Part of a small language model's weights.
Size: MLP 256 GeGLU, 3.4M parameters.
Training: 139M tokens, 2126 steps.
Each number is 50 + 12 x the weight over the matrix's rms, rounded and kept within 0 to 99. Layers, rows and columns count from 0.

# gate: layer 3 MLP gate, 256x160, rms 0.22, rows 203-231, columns 80-159
# up: layer 3 MLP up, 256x160, rms 0.212, rows 203-230, columns 80-159
# down: layer 3 MLP down (transposed), 256x160, rms 0.202, rows 203-230, columns 80-159
gate203:58 52 69 45 56 27 65 55 52 42 47 62 48 47 43 43 49 61 54 61 60 39 42 50 45 60 49 43 46 41 45 48 46 37 71 39 37 47 51 61 54 47 40 50 61 49 44 45 54 39 49 45 59 50 57 54 57 51 70 56 49 43 58 44 52 48 46 49 50 58 54 53 51 52 46 64 43 61 58 54
up203:68 44 38 54 59 59 58 42 55 51 57 40 51 43 45 54 52 25 28 37 34 57 59 72 66 47 57 40 47 44 59 57 61 57 39 63 56 59 52 47 66 35 51 48 43 47 47 47 62 66 53 60 39 39 35 47 47 57 24 45 40 57 60 50 35 41 50 56 55 43 55 40 57 52 58 43 76 32 38 63
down203:26 53 39 56 62 40 57 34 54 65 49 60 61 42 62 46 60 57 49 63 51 55 50 54 54 57 61 36 36 55 54 61 44 49 37 62 54 39 53 40 55 54 48 54 63 58 47 40 55 48 60 51 48 41 59 52 41 38 52 52 49 73 58 37 73 55 34 64 56 55 29 53 36 75 35 48 21 64 63 35
gate204:64 68 50 33 31 55 59 40 46 60 59 53 54 55 61 37 36 50 63 61 39 57 48 37 49 38 65 58 27 55 49 40 52 52 44 50 52 50 62 26 57 45 39 73 41 56 42 59 59 64 55 57 59 53 44 48 35 46 43 56 38 53 59 44 54 52 42 44 46 61 38 55 38 41 50 53 63 60 55 49
up204:49 48 42 40 35 48 60 37 47 61 47 53 62 61 63 38 45 34 58 52 33 46 47 66 38 52 50 55 41 44 46 53 54 41 56 64 39 53 54 22 55 38 47 56 36 58 43 51 60 48 37 63 53 53 43 55 31 50 58 55 58 46 59 59 54 54 50 43 47 55 44 33 41 48 45 43 42 59 60 37
down204:60 53 34 42 47 22 36 55 55 49 44 66 60 41 74 37 43 56 25 59 44 63 56 68 32 59 54 46 42 44 44 69 68 38 59 42 70 51 35 41 50 66 18 61 39 67 39 60 59 53 56 47 66 40 49 44 29 58 55 38 58 51 54 57 49 48 46 40 52 55 62 66 59 53 66 56 44 61 54 43
gate205:30 64 55 58 45 51 43 47 66 50 68 27 34 66 32 48 69 32 32 68 53 53 33 52 38 50 53 28 47 65 35 38 46 64 64 58 52 31 50 67 48 69 52 52 63 63 57 27 55 52 54 54 51 49 40 53 48 46 67 51 65 44 23 44 48 42 62 46 75 46 51 49 29 54 42 45 53 58 47 71
up205:54 57 37 58 47 53 27 43 60 41 52 26 54 71 46 45 68 60 15 39 63 44 52 43 22 63 52 26 52 47 73 29 40 57 50 60 67 40 51 50 68 59 57 30 55 69 58 35 63 47 56 44 43 38 38 60 35 56 56 45 78 38 25 45 51 66 64 41 57 56 54 58 40 75 48 47 71 35 54 56
down205:11 55 46 41 53 36 58 24 59 34 60 36 48 39 45 45 53 53 45 42 71 25 33 22 28 45 58 36 63 39 34 38 47 69 36 45 48 34 49 49 70 44 43 43 66 57 48 49 50 41 60 54 51 46 49 53 54 47 47 49 44 31 42 50 63 54 72 55 77 37 41 52 72 45 72 50 50 38 40 49
gate206:47 45 59 43 53 41 43 40 47 38 51 62 62 65 58 49 53 46 32 47 53 76 54 53 46 40 38 47 44 61 41 72 82 65 50 43 44 42 51 40 41 47 39 58 51 53 57 35 38 36 51 67 28 44 57 50 41 70 70 48 52 42 52 49 65 51 20 27 61 36 57 58 50 51 55 38 60 40 56 49
up206:58 49 42 54 60 51 34 56 38 63 51 59 74 51 53 41 56 48 44 63 48 59 51 48 44 47 52 45 44 42 47 55 55 56 57 49 56 35 44 42 43 34 38 56 50 48 56 35 54 40 54 53 33 39 47 68 57 58 62 41 54 49 69 33 64 51 41 50 47 42 42 69 44 43 60 57 56 47 51 53
down206:64 51 66 32 53 57 28 61 45 31 51 35 53 52 50 46 54 57 63 56 51 53 43 36 64 45 70 33 31 40 66 44 52 33 46 57 43 60 51 55 57 43 48 54 43 30 34 68 43 41 70 38 45 60 37 52 51 47 64 47 32 59 57 44 66 52 45 69 46 53 56 62 37 30 35 43 33 43 37 61
gate207:68 47 59 62 39 64 37 58 58 46 42 48 33 51 51 72 60 35 37 56 38 44 69 48 70 41 74 37 32 63 37 65 67 61 62 83 43 65 44 22 56 64 56 61 37 51 37 74 43 43 39 43 45 47 41 55 42 36 80 70 44 59 76 32 46 50 28 72 70 59 41 42 24 62 67 38 54 35 35 29
up207:32 60 37 49 33 22 56 54 51 49 91 63 35 48 27 35 31 88 71 37 40 56 19 82 74 41 40 74 94 39 67 54 38 44 36 31 41 56 58 62 23 21 45 61 62 55 57 28 46 52 50 69 40 53 52 61 78 31 22 46 40 26 41 79 69 40 50 40 47 43 48 32 42 44 23 55 53 67 60 72
down207:61 66 55 59 50 79 58 65 50 53 70 79 70 35 65 47 49 47 48 61 52 60 38 34 58 76 63 65 40 64 50 38 55 24 66 33 63 40 65 72 43 52 39 67 55 47 59 36 51 51 52 46 35 66 44 41 43 50 67 49 61 40 58 38 44 59 50 64 65 53 57 45 44 36 48 70 45 33 43 60
gate208:39 44 53 60 44 52 59 48 53 56 50 52 41 42 60 52 56 35 55 57 31 55 44 58 40 46 48 34 21 53 56 50 43 36 31 58 60 57 48 46 50 48 53 51 43 52 51 63 73 33 50 65 50 58 56 56 47 33 57 63 39 62 31 53 46 26 48 36 48 67 60 37 37 40 60 38 58 39 29 49
up208:53 45 45 53 40 57 46 45 65 59 41 49 47 52 36 37 43 43 49 56 42 59 57 55 44 44 49 34 42 61 62 59 47 50 33 49 42 52 57 41 31 49 51 55 34 56 45 45 48 40 45 31 53 60 54 41 38 45 44 52 42 50 51 51 46 52 55 42 51 50 42 60 37 56 53 53 42 57 47 45
down208:50 46 47 44 39 25 59 54 55 41 60 37 43 59 47 43 53 60 44 48 58 59 47 56 31 42 50 41 45 78 53 67 53 67 47 48 46 63 54 47 59 41 69 56 54 65 53 25 50 61 52 46 35 43 40 38 42 49 31 56 40 59 59 42 63 41 49 62 50 54 61 63 65 69 47 48 44 59 70 59
gate209:42 44 39 63 52 45 50 60 69 30 56 54 62 35 73 44 40 45 68 46 47 49 58 67 58 59 46 25 36 38 76 56 47 34 68 46 61 43 41 69 26 33 71 66 63 55 35 28 64 47 39 66 44 36 61 56 72 48 36 33 41 26 29 66 49 41 54 48 43 79 43 24 57 58 51 30 65 07 44 54
up209:61 43 67 44 47 52 55 56 17 54 56 69 54 61 72 62 40 43 59 47 62 43 45 50 70 36 37 86 68 40 53 47 40 64 51 58 26 34 61 24 54 41 27 62 44 61 76 21 54 57 51 28 34 40 34 47 33 47 46 49 60 66 62 58 47 44 27 40 81 36 56 34 48 54 53 58 50 59 49 54
down209:51 61 58 44 50 42 28 42 27 55 52 12 62 46 57 47 39 34 42 59 66 52 42 74 57 43 43 63 44 47 47 59 59 41 59 33 53 40 46 48 58 72 40 64 63 61 38 58 41 64 55 49 62 58 24 22 37 26 42 75 58 66 47 41 52 43 38 57 74 47 59 54 52 33 46 55 54 54 46 52
gate210:44 53 46 67 59 64 47 39 50 47 45 45 59 57 36 51 76 50 60 52 56 51 47 35 59 52 50 74 43 58 34 61 29 23 46 27 56 42 21 48 57 47 65 56 57 23 63 56 59 51 40 44 46 44 29 39 59 67 58 46 52 57 57 40 63 63 41 68 39 45 47 70 52 44 57 51 49 95 53 40
up210:29 29 40 46 36 37 53 48 47 51 71 54 56 72 37 41 41 40 42 50 68 61 31 77 44 34 41 67 48 40 65 30 59 58 54 63 57 57 70 51 62 60 43 38 46 63 44 35 49 59 48 42 32 43 81 42 71 54 68 49 30 56 41 73 38 39 63 42 53 34 62 46 69 55 62 34 48 74 57 50
down210:36 76 61 52 63 32 44 52 66 38 34 46 46 38 54 25 47 56 43 65 56 63 61 54 72 61 79 60 43 63 29 62 46 14 46 40 68 46 43 46 49 50 46 64 48 42 48 32 43 57 43 48 53 40 50 48 64 50 40 24 43 62 53 38 47 41 39 59 60 61 54 65 37 54 43 65 54 65 67 47
gate211:34 32 56 50 36 44 54 48 44 41 51 62 42 58 52 45 55 45 47 61 53 48 50 43 37 50 14 62 37 43 45 43 48 39 41 35 61 50 37 50 47 37 42 54 44 55 62 40 47 57 60 58 69 55 36 57 42 52 52 59 54 68 43 41 34 56 44 51 35 49 32 48 55 58 34 29 32 64 56 55
up211:57 27 54 59 47 59 38 65 53 59 51 49 75 63 45 46 66 41 77 61 50 55 58 55 50 50 55 36 40 33 46 64 74 50 54 53 57 48 48 46 36 64 57 50 55 26 43 44 49 33 40 59 45 43 57 66 46 54 52 48 50 40 55 46 61 26 56 55 42 49 49 42 53 42 44 56 50 44 61 61
down211:41 53 49 58 49 39 39 48 31 48 42 52 61 52 42 43 60 39 59 62 76 57 44 63 59 37 38 63 46 35 39 39 58 41 61 41 46 38 52 28 46 58 55 51 43 68 51 55 47 52 50 51 59 42 53 58 42 57 57 42 55 40 50 61 54 59 53 49 47 37 52 37 37 49 32 55 74 43 52 50
gate212:37 59 44 48 54 58 39 55 79 44 38 46 52 57 46 39 68 58 45 45 29 61 46 56 43 51 56 45 59 70 57 49 52 46 32 47 44 62 39 57 57 74 48 60 48 47 57 54 49 35 35 39 52 37 51 62 40 77 53 74 44 54 45 52 39 35 47 57 50 56 22 64 46 31 49 48 46 50 55 64
up212:59 39 42 50 59 35 46 34 18 37 61 60 57 54 54 67 58 59 70 45 53 48 37 58 42 60 38 56 22 42 59 49 50 64 38 41 38 35 57 47 58 58 53 27 52 54 33 49 47 70 31 51 66 64 43 22 33 59 67 40 69 45 65 34 67 53 48 43 63 44 68 32 54 35 63 71 51 41 63 25
down212:62 46 52 58 56 43 52 44 35 21 52 47 58 54 63 56 43 62 58 60 35 48 40 66 28 20 56 44 37 40 41 49 58 20 57 44 36 35 48 51 59 69 63 43 49 59 37 60 54 51 42 52 40 60 53 41 60 58 60 46 48 59 41 51 59 68 65 43 66 47 62 42 45 57 65 45 33 43 21 34
gate213:52 29 46 48 40 66 35 63 56 58 37 47 64 54 32 57 46 46 64 44 50 54 63 39 58 54 65 28 56 50 36 50 58 46 55 50 55 56 45 58 40 31 58 51 49 54 72 49 23 56 54 43 55 35 75 58 58 71 47 43 65 37 63 81 46 34 56 66 70 94 61 59 59 55 57 52 45 61 66 52
up213:51 42 58 62 50 50 58 46 39 48 64 21 42 53 38 70 81 47 33 56 60 52 60 47 59 51 12 38 68 58 46 49 53 47 34 47 71 59 56 66 25 63 50 53 44 40 52 37 79 48 48 41 42 44 61 47 40 57 33 56 37 49 52 45 50 44 45 66 32 53 60 66 58 69 53 64 41 42 49 44
down213:58 36 46 57 60 52 44 41 49 61 48 72 39 48 44 37 47 63 52 39 55 59 48 50 61 49 54 52 48 57 52 42 52 55 57 45 65 40 52 66 41 56 58 42 29 38 62 83 51 41 83 39 57 51 46 50 43 50 66 51 48 55 54 71 48 67 32 49 43 63 58 77 52 64 63 56 36 41 45 52
gate214:43 64 23 52 51 38 60 49 46 68 40 31 50 58 43 51 44 46 51 51 52 35 61 60 37 44 49 70 44 59 52 43 60 71 62 67 52 34 44 61 63 55 41 73 37 49 54 49 59 53 64 32 56 47 66 38 54 48 60 46 39 68 68 26 42 41 31 50 62 46 36 53 40 65 55 77 56 52 58 38
up214:48 38 46 45 48 43 60 56 50 39 41 49 61 48 53 54 34 47 56 54 53 50 57 52 64 22 62 54 59 51 64 34 39 44 24 36 52 76 53 52 40 44 55 54 57 47 50 68 54 71 42 47 43 44 53 44 48 48 48 42 45 40 46 48 58 56 49 56 48 51 49 50 55 48 35 40 53 64 42 69
down214:58 52 61 41 43 40 73 51 51 62 53 23 54 66 53 49 41 44 54 48 40 42 41 60 47 36 70 57 47 69 62 39 49 58 46 49 48 57 31 53 47 56 49 59 68 51 37 37 61 40 45 52 30 49 37 60 47 37 56 69 47 55 59 42 63 49 43 44 58 58 49 56 56 62 41 52 44 23 55 79
gate215:34 63 58 62 48 46 45 23 47 43 64 47 72 68 66 64 50 70 47 47 62 46 39 58 56 49 51 56 35 33 60 62 36 52 57 47 64 39 53 46 61 59 57 31 38 54 41 40 38 60 45 49 40 64 54 45 61 49 32 56 48 50 47 61 56 51 51 63 51 58 56 67 51 53 35 50 47 56 64 31
up215:66 56 73 36 44 58 58 56 53 78 52 72 36 53 54 39 31 50 63 45 53 65 36 57 69 58 53 66 35 50 52 70 69 63 61 45 50 56 60 42 46 51 45 61 35 58 73 28 47 37 63 46 41 31 51 52 42 56 59 52 45 49 61 50 49 28 46 26 41 30 53 41 59 34 56 65 42 52 46 49
down215:45 31 56 52 47 59 27 42 45 69 54 44 41 44 51 42 44 61 48 41 63 62 46 56 57 49 62 61 48 43 58 39 65 67 46 55 30 64 53 21 37 62 44 54 58 35 43 59 51 68 35 58 45 32 33 38 40 47 67 43 67 43 43 53 53 36 60 59 35 56 29 50 59 41 40 52 51 52 49 64
gate216:34 33 60 59 34 30 56 43 61 46 46 43 65 32 55 67 50 35 69 38 49 49 60 61 51 21 20 55 32 80 35 53 60 60 62 44 23 47 55 63 27 60 29 86 40 75 47 41 40 40 42 33 31 57 51 46 32 38 67 68 33 75 65 50 41 60 54 53 43 45 23 47 74 50 47 35 41 53 49 54
up216:45 50 72 24 30 54 26 43 71 37 62 54 40 42 61 54 18 29 71 58 63 46 56 38 58 44 49 31 29 48 49 14 52 31 69 56 27 42 29 33 30 64 23 33 51 30 35 65 60 48 38 69 45 70 44 30 29 36 50 38 42 88 32 63 44 55 32 76 48 59 23 41 48 47 65 37 47 43 63 78
down216:53 58 52 45 59 48 50 63 27 68 67 69 46 67 66 21 54 50 59 56 50 51 40 55 64 62 29 50 40 42 37 56 56 46 21 25 21 41 21 63 59 73 49 18 84 56 40 52 52 50 46 38 57 43 47 68 62 47 53 49 60 61 77 50 36 55 43 45 57 45 45 42 67 37 51 48 89 51 57 40
gate217:67 39 30 61 67 56 61 50 82 52 48 79 61 65 44 57 56 46 64 67 65 57 49 56 39 27 66 43 52 65 45 53 62 51 41 34 57 51 58 36 49 43 46 32 33 50 45 40 25 60 32 49 32 44 39 57 63 41 56 60 40 45 39 54 31 53 57 60 48 54 52 33 33 56 77 36 53 57 52 55
up217:62 45 49 51 60 49 67 42 63 36 60 59 46 70 44 68 75 48 48 76 49 74 53 47 51 46 43 21 66 42 15 56 47 44 46 39 56 54 48 46 56 40 38 25 28 66 34 62 36 52 55 50 40 55 26 50 43 50 49 47 32 43 38 46 22 56 51 57 50 70 49 53 43 71 74 58 39 40 43 60
down217:27 35 45 44 76 39 50 33 48 13 44 52 54 50 45 44 51 42 42 31 21 36 49 46 46 50 55 78 54 49 46 18 46 56 45 47 55 53 52 37 31 45 39 49 56 24 26 38 58 63 73 46 72 53 42 60 63 42 25 31 80 52 07 31 10 42 37 53 50 35 42 40 49 69 63 47 47 54 57 34
gate218:58 64 36 53 44 47 31 63 42 50 41 44 43 67 18 68 42 49 46 31 49 48 55 38 66 52 58 42 59 54 49 52 36 36 29 63 57 65 36 47 62 22 59 41 57 42 52 54 49 61 51 51 34 35 79 31 50 52 64 68 36 46 61 54 70 67 48 27 39 50 37 39 54 38 57 53 41 41 51 60
up218:47 50 42 37 50 61 51 57 57 36 53 54 44 38 37 61 66 15 41 52 43 47 45 39 30 42 23 46 28 51 48 57 48 33 30 49 38 49 54 59 47 36 54 45 40 62 50 29 47 41 41 50 48 34 58 40 52 51 68 56 31 31 41 66 47 64 60 62 60 43 80 29 66 51 53 61 50 37 42 43
down218:42 58 34 41 55 39 60 55 54 43 45 38 57 46 58 46 43 51 47 49 41 34 40 36 40 42 48 71 58 61 57 45 52 51 42 57 47 46 51 45 36 50 42 56 59 66 46 44 35 45 39 48 34 45 47 40 57 39 49 51 50 60 31 51 41 42 53 52 46 46 45 43 64 66 57 36 55 42 39 55
gate219:38 56 24 64 59 42 45 58 67 60 46 62 58 40 36 44 56 68 50 35 66 61 38 20 49 49 42 61 53 66 37 54 30 46 59 44 42 45 34 59 42 69 44 58 57 47 45 54 40 53 49 54 57 55 53 65 46 47 41 62 41 56 54 51 41 37 59 38 37 45 52 50 58 41 69 34 58 29 47 41
up219:51 36 38 59 54 38 52 53 48 65 45 47 49 63 70 58 50 47 68 43 46 52 46 45 56 51 60 53 54 44 49 59 54 52 60 52 47 40 43 45 59 47 70 43 52 41 55 46 28 56 28 48 67 52 40 57 53 47 39 46 78 73 39 64 34 47 70 46 44 66 31 35 57 45 53 45 61 40 58 50
down219:72 56 49 42 74 27 50 56 39 42 47 28 72 51 65 57 63 45 68 37 47 61 64 51 46 57 48 58 48 46 30 57 54 43 47 33 57 43 57 32 45 60 48 43 44 46 45 39 32 41 44 59 37 49 30 65 61 48 46 50 44 56 39 69 60 69 60 50 62 57 57 43 62 62 38 55 46 69 64 43
gate220:62 57 57 62 39 49 45 54 52 48 56 55 47 58 63 45 47 48 55 50 49 56 55 54 40 53 60 34 34 50 39 40 59 33 37 39 40 59 41 47 38 37 65 45 53 59 53 42 43 57 23 43 28 54 54 52 36 53 48 56 48 56 47 71 53 44 62 65 66 28 49 67 28 53 55 53 49 43 53 47
up220:44 55 44 42 50 69 57 52 41 64 44 50 67 50 44 54 57 50 44 46 46 44 39 52 38 58 47 57 61 46 65 70 54 52 50 52 47 46 49 50 70 61 44 53 61 39 51 47 62 44 67 51 44 52 45 42 60 53 63 41 58 53 51 21 51 47 43 29 45 52 50 48 64 43 61 55 56 59 43 67
down220:59 63 57 38 28 69 34 49 42 50 37 43 48 48 55 60 45 60 62 65 42 55 64 53 29 55 64 52 69 46 44 82 52 20 70 44 52 32 57 51 53 43 36 37 33 38 42 50 45 49 37 45 34 27 43 47 52 51 47 59 48 58 60 55 57 66 56 56 61 49 34 53 70 65 53 54 41 52 58 41
gate221:54 44 55 82 46 61 54 64 39 71 39 38 46 51 47 34 34 59 61 48 55 67 64 37 62 41 51 42 34 56 49 43 48 44 62 77 39 58 39 45 61 57 56 40 36 80 40 65 43 59 79 55 45 48 64 68 35 28 45 45 72 38 43 29 59 59 55 52 66 47 62 34 29 55 56 43 39 56 53 49
up221:55 25 57 45 42 54 70 41 42 31 55 47 38 39 28 49 49 41 54 35 60 57 45 42 55 49 58 58 39 45 54 50 60 38 65 41 52 50 70 46 52 55 50 47 51 56 36 45 69 70 71 65 57 42 62 34 83 54 54 52 46 40 45 46 32 48 49 64 53 47 40 52 61 56 55 63 47 66 59 47
down221:40 55 48 37 50 36 51 46 60 57 44 45 47 49 48 42 54 37 41 72 35 61 39 52 36 38 51 36 51 60 68 48 62 41 51 54 35 79 46 46 51 65 34 54 71 51 57 62 56 57 40 51 70 59 50 33 53 19 40 61 61 38 58 65 49 44 65 45 30 31 58 64 32 22 55 63 60 37 38 48
gate222:45 49 29 63 52 48 35 70 42 48 47 31 75 65 66 56 44 72 62 41 60 58 52 34 36 51 39 44 45 60 53 36 46 49 75 36 42 40 34 42 40 51 60 57 46 41 62 36 64 56 39 46 41 59 63 50 41 42 48 45 46 49 52 49 69 32 55 41 39 56 50 43 77 51 57 34 53 48 50 76
up222:50 40 42 57 53 46 47 58 40 54 57 32 63 63 54 73 34 58 45 42 66 73 50 32 57 55 49 36 52 50 35 51 48 49 54 31 66 52 49 40 28 52 50 50 61 59 34 33 57 52 55 45 40 57 64 48 44 40 63 54 52 44 51 41 55 35 47 49 34 49 48 56 46 43 47 44 46 58 48 51
down222:50 50 45 36 44 29 38 46 64 69 43 35 60 52 36 70 53 44 47 41 62 47 50 56 56 54 43 49 61 51 43 36 54 47 53 48 72 72 43 40 50 39 42 61 43 50 52 64 45 37 58 53 58 58 65 52 46 41 47 45 53 27 61 49 50 52 52 47 48 39 49 54 54 46 43 47 36 51 60 47
gate223:43 45 47 65 34 31 39 56 27 52 50 44 50 36 59 39 50 40 42 47 56 60 51 49 41 63 46 58 54 31 65 57 52 53 53 58 59 39 37 60 67 33 59 32 66 53 32 39 57 28 51 65 44 55 60 57 47 46 53 45 69 51 30 30 62 45 39 56 50 55 63 59 50 80 45 40 50 27 59 59
up223:37 28 41 59 53 28 34 64 31 36 24 63 55 50 34 64 53 66 62 43 36 52 47 40 46 53 45 49 51 68 65 36 49 46 61 32 58 44 46 27 64 65 60 55 51 45 53 52 55 20 30 51 77 68 46 35 43 54 49 35 57 33 42 51 38 45 65 66 42 50 60 30 47 36 57 55 40 42 70 53
down223:57 53 41 33 49 62 52 50 39 44 60 43 34 55 39 53 51 58 43 55 53 35 52 54 55 35 43 52 52 41 53 42 52 56 60 33 48 53 69 42 22 50 60 64 51 58 67 63 35 66 51 41 41 47 53 33 52 37 65 53 71 49 58 72 58 70 43 40 36 41 46 65 36 53 59 54 58 44 36 35
gate224:50 57 53 37 19 62 31 51 58 48 45 48 43 72 40 37 76 50 67 60 58 43 79 74 49 53 68 41 40 63 49 57 45 57 50 50 52 33 61 59 33 38 40 51 50 58 61 39 47 61 49 80 78 49 50 55 52 20 42 68 42 70 65 72 43 62 60 73 51 61 52 54 38 21 46 47 48 39 58 41
up224:51 51 85 63 53 51 48 44 52 52 36 37 22 53 41 39 54 33 55 35 57 31 47 72 40 60 49 30 14 56 35 52 52 47 64 36 52 48 43 49 47 43 35 41 64 55 33 31 53 56 57 62 69 42 64 65 40 44 54 43 88 55 64 59 44 61 49 52 57 76 62 50 83 50 31 64 56 56 59 61
down224:60 47 28 66 65 58 42 58 42 66 45 57 45 50 46 54 72 52 45 50 09 62 42 51 25 47 49 40 53 51 48 48 58 63 60 53 47 50 35 47 46 20 44 51 50 55 44 53 71 52 66 47 75 35 46 65 34 45 39 65 46 66 39 49 66 52 81 46 31 55 55 44 55 33 39 41 78 46 56 42
gate225:51 75 54 55 35 45 32 42 46 53 46 35 68 52 71 70 50 35 62 47 31 41 36 59 54 44 71 33 46 56 27 70 41 34 53 34 77 59 44 70 56 38 53 33 44 60 59 69 39 54 55 46 67 29 64 48 55 76 39 58 61 42 36 71 40 57 62 51 57 66 67 38 45 38 74 66 43 55 72 42
up225:51 54 40 50 48 62 55 41 53 55 55 45 46 41 44 44 47 39 48 41 41 44 40 64 34 53 36 70 49 48 58 49 47 50 57 55 57 49 62 54 51 48 57 44 63 36 51 31 76 46 45 50 50 49 46 42 43 35 49 37 38 60 77 51 27 56 56 60 43 61 39 56 39 62 19 32 55 49 61 40
down225:61 56 45 44 47 55 56 45 76 64 61 49 45 36 51 51 45 52 55 45 61 50 62 33 38 35 74 72 50 51 29 61 64 47 45 42 50 60 47 76 56 49 60 42 48 37 76 62 39 73 40 54 45 43 47 45 47 59 50 39 50 50 51 60 25 68 54 49 73 50 58 61 36 58 64 37 53 48 61 72
gate226:57 38 52 55 60 53 36 36 48 30 64 55 41 45 74 58 43 60 30 54 43 46 46 60 36 36 62 72 54 65 63 48 66 34 64 76 49 35 33 54 71 26 49 42 43 53 41 44 30 26 49 39 59 72 38 50 32 28 54 60 54 29 45 67 44 61 47 60 53 67 74 51 53 53 49 28 58 29 52 48
up226:54 55 49 70 31 48 42 42 48 59 51 55 34 35 50 51 28 46 33 69 39 45 62 60 48 59 67 55 51 51 27 48 41 66 56 43 43 51 23 57 67 35 44 64 44 39 60 40 45 38 65 44 55 58 32 45 37 29 56 50 52 34 57 44 52 70 40 58 62 63 42 40 52 50 46 53 66 50 41 34
down226:45 52 34 53 51 54 66 44 40 42 58 57 43 33 56 50 45 43 50 51 27 41 48 32 42 55 55 66 49 44 44 38 46 55 35 58 45 33 38 74 46 36 59 76 55 60 44 55 67 60 54 39 57 80 46 43 64 49 53 51 39 50 66 33 49 37 51 58 46 44 45 39 68 62 45 43 50 60 75 36
gate227:58 61 34 51 47 55 59 48 48 67 34 44 55 34 39 41 52 37 50 66 45 37 53 53 68 33 60 42 67 45 36 54 39 73 30 68 71 36 51 64 36 52 63 40 82 55 53 49 54 44 73 73 37 35 61 25 44 62 26 62 71 58 42 48 70 27 57 50 73 54 46 53 55 60 62 54 58 71 62 77
up227:56 62 56 54 57 48 58 22 31 98 38 36 49 49 24 46 57 38 59 73 65 60 14 31 25 45 76 68 54 30 25 39 24 50 63 58 53 49 54 67 65 58 90 35 58 55 41 21 44 65 53 60 57 42 59 45 39 31 52 40 54 38 34 35 63 16 45 56 67 72 59 66 62 47 60 47 49 76 58 71
down227:56 49 36 54 62 38 68 39 59 60 64 35 48 39 43 41 41 75 65 35 56 50 70 51 73 55 50 28 30 58 42 13 48 51 39 47 51 42 64 42 53 54 48 54 49 46 39 52 41 36 60 44 56 75 58 27 49 52 56 49 49 46 45 57 70 33 43 32 78 56 69 39 32 53 63 50 55 66 53 80
gate228:60 50 32 50 46 57 45 56 58 38 55 58 52 58 55 52 51 45 77 47 75 56 55 46 64 40 39 48 47 52 60 50 58 39 55 31 40 33 48 67 54 44 49 38 35 46 61 34 37 43 37 40 56 58 65 38 47 58 67 55 35 50 47 69 36 49 71 37 67 45 55 50 61 56 48 49 49 41 48 52
up228:40 39 53 46 30 45 54 42 71 43 37 43 69 57 56 53 53 54 47 40 75 44 53 45 61 64 35 44 34 47 48 39 52 32 64 51 51 50 39 54 52 67 39 60 53 63 53 41 68 46 50 38 61 48 84 62 50 37 61 66 54 47 53 61 58 44 65 58 65 25 56 52 57 30 42 47 37 53 57 44
down228:35 36 35 60 32 38 62 17 44 50 35 45 50 70 44 56 51 59 63 49 60 57 60 28 34 74 47 44 53 36 46 41 49 64 55 40 55 53 62 51 21 52 53 43 38 50 46 41 56 26 39 45 40 36 62 49 76 55 45 42 58 56 61 40 58 44 38 43 47 18 64 34 53 41 51 21 36 54 55 43
gate229:57 42 49 47 42 52 45 41 56 43 51 47 63 39 42 46 53 53 55 58 60 49 68 54 36 46 69 27 51 68 56 61 39 38 50 53 50 42 49 41 66 63 40 45 77 64 49 60 48 45 45 44 42 58 44 50 48 57 57 66 58 41 57 41 55 36 34 85 69 50 42 66 43 70 42 61 69 58 36 54
up229:40 50 39 44 44 52 58 37 47 49 38 51 68 63 56 61 60 50 46 44 49 33 52 28 47 48 51 46 53 22 32 28 53 54 54 31 50 46 73 39 51 35 55 54 30 47 42 48 53 53 40 67 39 37 32 51 50 43 66 39 40 31 50 69 36 54 40 32 42 60 47 42 38 40 39 50 77 38 53 51
down229:49 47 51 55 39 47 59 69 52 42 41 43 47 53 39 64 49 51 59 42 31 72 68 38 51 26 64 55 50 37 47 49 42 39 52 50 60 37 53 41 45 64 50 56 51 31 45 53 69 51 48 46 66 57 26 46 63 67 70 48 48 57 50 66 59 83 43 49 54 59 53 63 62 36 46 51 50 53 31 34
gate230:66 51 56 72 43 57 50 70 45 62 74 36 43 67 56 56 49 59 33 65 63 68 64 71 52 50 62 36 27 38 48 43 67 60 60 36 51 66 47 43 26 39 52 41 51 48 62 61 60 47 29 44 46 56 42 27 53 55 49 48 56 61 60 65 58 55 61 60 71 59 26 57 59 65 56 42 70 62 66 45
up230:43 41 51 36 45 48 41 24 44 39 52 75 60 37 54 59 53 65 73 41 48 52 47 46 42 33 49 41 55 57 54 62 60 45 45 67 62 35 68 46 51 55 60 53 52 43 45 41 33 34 54 47 52 44 63 45 33 64 53 33 41 29 41 49 36 50 54 45 49 53 62 63 47 51 51 54 40 54 47 58
down230:69 58 61 36 73 26 50 45 52 30 69 48 67 35 65 54 40 58 50 56 57 81 44 43 47 54 43 37 57 75 57 60 60 46 64 58 52 62 49 50 53 44 34 29 50 47 51 51 57 27 52 49 54 58 51 41 53 50 49 46 62 41 23 64 53 53 74 62 62 46 64 59 62 43 46 51 60 70 53 62
gate231:59 57 37 56 37 55 40 48 43 50 46 53 38 43 39 52 52 55 47 51 47 62 45 45 61 34 46 47 33 54 57 64 31 60 61 64 38 50 49 51 52 53 40 68 54 37 67 65 65 50 42 41 43 56 49 45 40 51 64 41 54 37 67 41 43 52 40 51 48 41 53 56 65 41 44 46 60 41 44 44